python train.py --hidden_act="tanh_gelu" --positions="learned" --optimizer="muon_variant" --lr_mult_o=2.0 --final_lr_fraction=0.0 --max_seq_len=128
Each number is 128 + 24 x the weight over the matrix's rms, rounded and kept within 0 to 255. Layers, rows and columns count from 0. Numbers have three digits each.

# layer 8 attention query, 96x96, rms 0.109, rows 62-63, columns 0-95
148143149095162138150104128142135134133074084104197143061086133096117130162128163148163112154094109094140135082147154124108127163160167115121103143101069151070139133140108153120161129115148155145164105140105121068102157121049100135146168162142168142112082115158110137152148125109144162111
145044140159114129118119127132134124081137124160127102142141122153136159144138117146119100109131089093132191130123129113142074110145154128122129121107118142123126136138111161186114089149165095131096192098124112076119133133171156091156099181094144136148097105107119145146144111151149137106
# layer 8 attention key, 96x96, rms 0.104, rows 62-63, columns 0-95
138155114112161134116130134100103114161130145087190156123166137109121127140051161133147134161081128130114139111107171146081088131134122136108100128117085099075117133092113173121144137100108109164155122087118128097117118076136155148160155182142125054153148120149158131143146167153129126150
121086166180112133143094078153164129088158159095101122124120102128183148123120122153124149156080124113134178158136145120144056139165145150121145165104133102135139121124125109164110134083132151128090184094166069082078103112145141116119117111135107127114103144123106145147173140137123177131
# layer 8 attention value, 96x96, rms 0.0851, rows 32-63, columns 0-95
139107132125128151108133150180104138123109098135137111128123117141119125110124168141156128107069082109116136142107143109155108140121139076083137115134128166111145177154184091127130136116125144127151073127098075159124157157146158184112118158131086132133110133125103139111129128106142125143
098149117125118124097094142117112115113192193143129090147154147096150110173108191152123132113115135132136083167116149114156115126131147117121128151139134125133152191144116103117121096113105126145103140088126109085110125111103141143142138139164082107137119134150127166126137067144130152118
114131155130141117072091136170129117108189131097160150130132119130152130101116102162178122150125099098149152172151100113137110115163136139136112081125163162125111072120085114166103155136123165139084117105120135160109087153141124126141125110155153117096120114139047088154143101169159116151
143134123114083093109123093124141118175093192152137108071093118192112077133099124128155121110138148136157106115120113105161126148104106107130165111140116163085118108166109130105135120188156128129140157129132141115115134203159087106112131127099118155132147123122118136171149139129145109130
120133166128114113155084133153160173145110097119092095106076169105146152104062115116115161126123113135153128084150141104100117148130117109128149064113130090056091127147114133161092165088168070141156130097163099144102162150170138116152162131140105141152114138182160175127181149126143148129
109177134109081099129108116113074141150092136116158116114089108092157144097173119073119133178111175136087138119126156147157120161153091155116152158153134160147113089113095113141150131126158133112167127146174133131086116101118176137114103114146079126117155100107103199140135095111147124124
145162135135097138117116156111129106070138165133133097145128122176101124146093099093142112163106161179119119176160146118122120113166162146105121146098083163101134153119133138136118140121095119124110128130121137139140125109104185173116145101053140113136147081135138110139165168132112065111
137142131156133195114114131160120168110139121114138111112065094111140154139116088084140087138155152042163137096103144130155101142138160154133131170114105117137128148118106135075127113102135117169103179165129123133115163137115123141148143139085133131135141105178109101121115163091077144140
154130089169113117123166075084120146090170104107192132114157158108166133129122141104166125082146148177128079127101196114163140136134098128130188100109130140160155080117138148156121149138136129112074110084163136145152153126162193121133116082103102084139113120151114098088154139137113058095
138135090095110162124163159090083172128139126147091108133143089132132090163109114118081138098141092114105134142135135208180112164134163171103150073120149108190108155112130141118123103136135127126129112100120146152112072144186184099109136142114128091082111097135106134139108137191124145143
095131139125093098116123135139107143095149141084146121150175161127150104112114129133138157123105110123150149104114083113105154170125184205086117141127100129110168126149155132113115140117136149130109135115119130187140151188152108088077086123118108155097151136115140147110137118131106082143
161111127106200140095117135178111055173156142178174158115155159129100120087107129154131157146079102133118130124144099163149098127135138122155135125113134100104140122102101158123115111096097160175125116111161198116126100134125104061092125138136102087090146120115165137158115114145115148101
103057154130126130089136155112091134153074157165163097135132140135121169109166157130131097119178099117089146116112132080121129116118148101127127131128135160118148115148143134114140195161140128173130153117155086131105146087138090090142118123130176086111130107131124151154159129134098102131
142148126156140117091143132129143122143143149123135119165134146098135113088123118145108125120152175101135154156098153132159131148159125141094122102165080082150105085151104130189115119097130154107156062165117107155094108109121132114095126181122168149064120138149121144130144133132090109088
124153119098124089129144126111116122108106128182144143169086140149179137167137098118184133130164102140143141192095092130123123129141137121130114131177066117134115108101103142100144121081141113112128140103157142128173140113159133117126163143112168116111127125118115110137115086084125131116
130148140164129161173121120129100172108130125150093191141096134145116155146136160125115135177135167157153122120128159128160132160086097081065122067140137109123097109118155116125133141116108133132174133103113086104156126135137095156096148121096144090122093160170101140086114139161084098134
118135141151106137081133102191148110102113091145145160110103169125124104131143140107128135105112146157146096122139107183141136163101152097116133122134101150163149113099129129159120109112116107108144154152177123149105067111094143100131146119099117151121115153141139121123138115124128124177
119147089150119140151135193083133108148128108129129096150141180089131105158132116203156105180164150140070109094106144134179052128122126155115105113149137140081094115143140096099074085118129120140100139170164147137091144132123118110125132157140151153107133132104145137125096130155141168124
176163139098090143103108141130132172130092139103115131124133116135156156140106110078113119162142119149127106134088122091187160104105113122170178106139126127113142146112143085118109114135102153151141113120124104102135113069146095131131117149182140112116160134153122053097112157156209095165
131142114141100108138084149122099134144133116107155106137182099151145102125128139122168102102161128098142127121142094120122124130171155096141100114138080128134112135143106163107142067118171110145112150110123158160176169144132174090089124144160111091162154140131133165102168144078111109086
100121114120107133143199073111137119137097110143105114127102153108111114116136173149180159171100188076173164119124141074132129152153132117128141128114098139111106150101109124107160123136153139128128164127158139122127159108114118150144127132105117112119155108134186097152102060148119133109
107097150109089154099148094123131112138186152140150125142149139120129149119077132149141140174139119169139140137141154153116129160077119125170084142167132097133073147141141091088176064144107116097165119136161103163161110111135136128148094099131105099085125116137131115119095141154097122126
114114135133129161089162135085152118143110086111107112105150149212112102143116132109137116100118154138129155081157153154107136084109121155136139175135143123153128093099109082136192104093110138175140137127153104144045135121106140173092140136137150168114148078117113151165149138166129087145
148100123129111095201088133162160121149083162117171114139170100135125109139113122119112162148130131158108142160148132073104149125113095167121140141136121114175096132147094126147150123171123091085094117144126105154127122117087111092143131118150116083136133112092097140123118153159170144141
186093153142148153146122111097098114131132097135089154099103129113129081097116161108183125117145097118121173078117150117130117149121136148127163138107100075113078114158180142124116126144143168098171137137171152121138126093176093127107139091156116111154091134126118094144165170085134169175
152099104114142112083123096167100094138125116148114158088121175135131174145146151132139141146151141124118148110160161101122134104132130151144082138092114100068176131108145088106119144109123140115123108138129138145115096131122129129095158117110136133148126077173173132171122129147144107133
144063110138128127163134135118176099154151117160146087118114133082138091142146116106137141141122124107109138146129149127164139091169145149131111195134113131159120153141111086155090071102084113100148164125123119090146117135173086190131109134103123127168147097172118162082139096120146118128
123126100118134132064109142097094101137143198116142145097106141116149118100141082118145142119127156111087142161110174110124167145158123179117122101097126126153076119122111134130148152147143109092158131081112125126136095166124144147138118135158162154151098146126138140076103162123115148155
129146141081157097071129164141174123129159114107136096132119095108144111117085187106168139114167138140139144089149108149127115086118091134134085144115106171176152120132129142139133081117113116126157130127144131107116131112093116143141134171148142128114074138108135168092108129128116159179
093127112094154146184134118195114131131169134153156125119084119094129146099101153158115132119116155112116136133135145128146166095074181128146152095138112110129101100140120148098114127093103095094131145106055076201162135143169130146079174139095147163077141117120110130141157140163107117150
119111132160127185106153164134126087115085084091133131104155137127158114126169108121092155167120134123107124154116104113111108129178137101131100109151137169079134142125098143118166105135137150159116159117133089097092187101118080087093171097167146188133071128146148151123128150138127121136
147095143137104131152118108156133160104147152122117137097112158184145115136098161140108122103138126109149091163111136118146129110159108125094090149074108119109078150149171105105103133124112139145150136135150104097166127142145123079152158129131129127134171156128112152075140129154161114095
# layer 8 attention output (transposed), 96x96, rms 0.152, rows 32-63, columns 0-95
155170147133150127118139155143180113128133146127140080191135110158090102111126116150168123078145104147120113138099132130153108145180097077101069116146140128122146140166181111126135094122115087073091108094118094135111106146139155129086153139174103150121132126170108186117082098153161140115
132106179143159127151101174146158111108129107121150119067127101122132130167124144160118111109136091095117188162048118131129112129150148132146093084132154146114083112116112171110134155107114107132111207162138094094153088179111140171144160135119140130134087082128073162140163083115137125139
128131122113111122129158101144156154118160094155133152096160145159147204171142118145114139090170089111179165141140148141092082139156117130069134188085121174125197100120100129114131097146140113142114112097124095121157070098094141122163065118105086093111143148092141109101184064157160156104
082172105116107163135173087109125145128113135134148137134119074157081082134195110118094135127133119144165119169149097081143137093142096148130094094153175173190155104147084109159153104117113123106168134120120099135117161109132154178153138092131123112098128118151165125101164129060126110147
102097125154104118108070137082107116121131131157204117151147175184144124140131102092172090126079098075162098086215082132138121133174134118172150148150155131116091109156129174212112112163151077138152122095134095072125117069175122136142187107143168118090101082123144153151114088104156126121
171138148186077171152109125124136097100171109186114169142132094141114156093135098099104138074134158110093185129111103141157146114152118100097168110135095137104110078099106084135136111131159133129145132132079087093061168113126190136119121108144190135170117111145131141183114120107191134141
109111113170127121116145161168125110143142075090163158143087144148103131103130109162128128134109109119104120147129163151097111162132116110108080131050072107104185143111131140100128076160123144170130151152165064114094189159117144146140128158134140108087092153126124120150143185105088164184
089132165139093115173172097131081132152153116087181119118141114107117144073158129152120116099088106105105114164174076139158136121120125201075140138105106135127113106070152201127132105107133088148090094155160134151140140181121125146136160135171124132109168088117158131139077120146103170103
087072101064150155162154142151139069138140119143155079135118098122115129180125116159092076134143124118109164122122098121148099111126151071117099182123149077106161100109101110169175140131162117074162134194119123117139188119144089070097110201188121112153148150076182101145124099116143199180
140063133125125214137095124183127135138080097101122134168067116080138146104127117136097148117127176104125117085066101136074142126111160136138143144115140143088119090155123129103193120079103144125139086052117141154118171150174153154174170133144096116123125141106167139184126080203165128139
131121153135138108100138081140077151110164159105115103133121109149114141107133114122116169085127087156165162139161146145176145076114199115149159152098154098124124166146119095127132127132160106100146157114140064124088163181174149086179099112123052137115098121093134121119114118124140083189
141162190142151118171135097128131151134072103137087117061140075137133177123133135098129188137152121163168106100138141109084149109123095097195053151087112174063149149104133131132185196119139153171124091101119092082128113124103077137136180111120132069177124135152133128113148144132170116091
156136106133122117160137107119129137131128184147134104131076141072045124129154129137100147091141127175113067181164125204154135116166120105111089172140125126079141073133150114114123172118094101154173116142071148125185085124091133110133163110168142182135129097124132138127141104121090101159
157096173141158162130182130116137105109118163126059129134122189181108081131142106161152149117149148110154130143159166105163109102123161087132126169108063151078098122108122163123136120097089111147085131115113071139161153120118105115181054121102152109126125163137142121145068092176141136134
128129122095193134097171134150129110109111133160138152144097160133146095134113134142086141117155154086137123155170126187152168112086105091113157089104090136146167099124101102133170150143128115168131079122152110109106075149156085139111138124074104116122148070113119122170156146164130135135
130075132094146134161107161090116116113110163129115091176143198076088050122121118150144093149105091150179181103120132104120053175157084138110174117128112145162139135126109143152175079128096134146142139112098164122055163166114139137118165129119162109173123143138136135111113084127141145148
088091179138126111161157127136123102098119103160107117126146111143137145110142046105159133121126171159150088161086127086113118176114080103150161163148158153122120116078119163129135125143166109112136135157147121130107137137146160115091111065124145066108168099127121129130136174146162095163
180156156090167122160057126109142132137079073093159138102131140087109128118152200083112128146123178098106099123136134159126144180160188146141118134115091134132086151184103150127135166108179111122093145114155115192098138130079112157150067070131151089125124103152150094119094088082178107182
138144120061145143107172077136124144106126133100139138123073108123097057117061190143121073169128132124147149144156108118117067163155137151095135149111115125119143110166108155101149107118170180135125104142129116102153138081108203066107181154135164155106145107134076170117164155133198103121
117164092131121180086132160111111063156140144104150072091117093119144143138159157123135171120133182150136164124165133180152169095100152123138063149139142128168114104080062105145159095137133117129152142099189082114106136105088111195100153114095080154115115099123116141149102120157088173164
115164122150140114207187100103105184129103120119172131157155119117144123079143126115133113097119135095140112181127145119149125093100097123127137099153083101145097169124089100194144156132113093143117151138093131125113111148133113141113137170091133120156065128126080141136146104091176150165
122180116135136152131140100130085161110110169085121132114137119102151162139105141183124174121119117071084120125076105128135111155163116087163127142135092150135151180127111188120151094092082157173184134151135196134082159124107094090099067086112143106147090092098130179162124139119166120153
124152169129055154155168151127136168154120123109102153092059081148114180172181142156168107091108142117103057136130159116154140180103135142085194141177101061048138139148138146116124077122109168119155122124115133096098156123148143151144116153170142079134120134138108140079101108114097103134
162132134169097162162120145124103129110162117172083127131105087126107124148103154110141120183139122131155137087122118140081136108174147068118109116137150139165155135122080112115082101083130137146114179129130190125158126047112147113151093146102136179098091077139156129136148188144091136134
176152134123106112105141089109153151160058179163183053111133163117102122102161133131109164152134166122113106110153136076104087095109106130106136159137150165149120161152157130191109112102201141153077123095158124120111154110109136109069139127162086136145111143031174154157107145133130117073
135131134093148137130124124150142167122138152142132133085136129110095148107179116124145111110109096133129113148190144144111122127101096146187125135129146120036125139110152110150118139134121124130130100085172147147087118131110132092108080134126173106170073145106106152088207166115126153130
171113159149126121141146171087115146118153131177147134045102114118151145120080114124116074100164091106096122152131136100109133087089144129152109085094085100154128113133133170154120134117109188126071164145159125214072081149146168158053091129146143178115143111150195197130112125135118129131
126153144159154139108114128128123153101101158158150189096117180085124128132136059145096143117061133090121150090133130088123130085150181095072130108161164111114099108112127152110113125101123144102127066109089100148168149146104144132111089146126203161134139161136142074154184154161126187131
156182154126134130103185128178156128151113112127131162092147105093169108158115136137132134127143102120122144109140162121111139185130116088130132110213150102102089106064126189123090148130142157108124121118120142132108104145091140138138123094086135137098175121100094138163066102147118085136
122084136175144120134167141114081129163147105108139080143134189097134099087156120184172134121095083133124091095177113106080156148148155114111126103108132182093154123109090158150191104111084108116206138088131146143090072113158143125132069163148091150132158125176140128107146143131166092116
154102147091069141173104133078163187149175129110126105104124166080077096133099147087153145134112146133114102190111138142181161157129118120122174122082136113142120155109151163135136143188154115181104111077111087132187168115139127183089110104142119150147126099116056096074138106134100132128
096115156087139149107129155120149103134107190137127113104146107151090132140125064124127105183124140085122164135151097154115070138125148167170079099141108139146124166141085105175132092115132140173112143116116108184179116177137155090111152132119135130079150095152148156106093122112108114134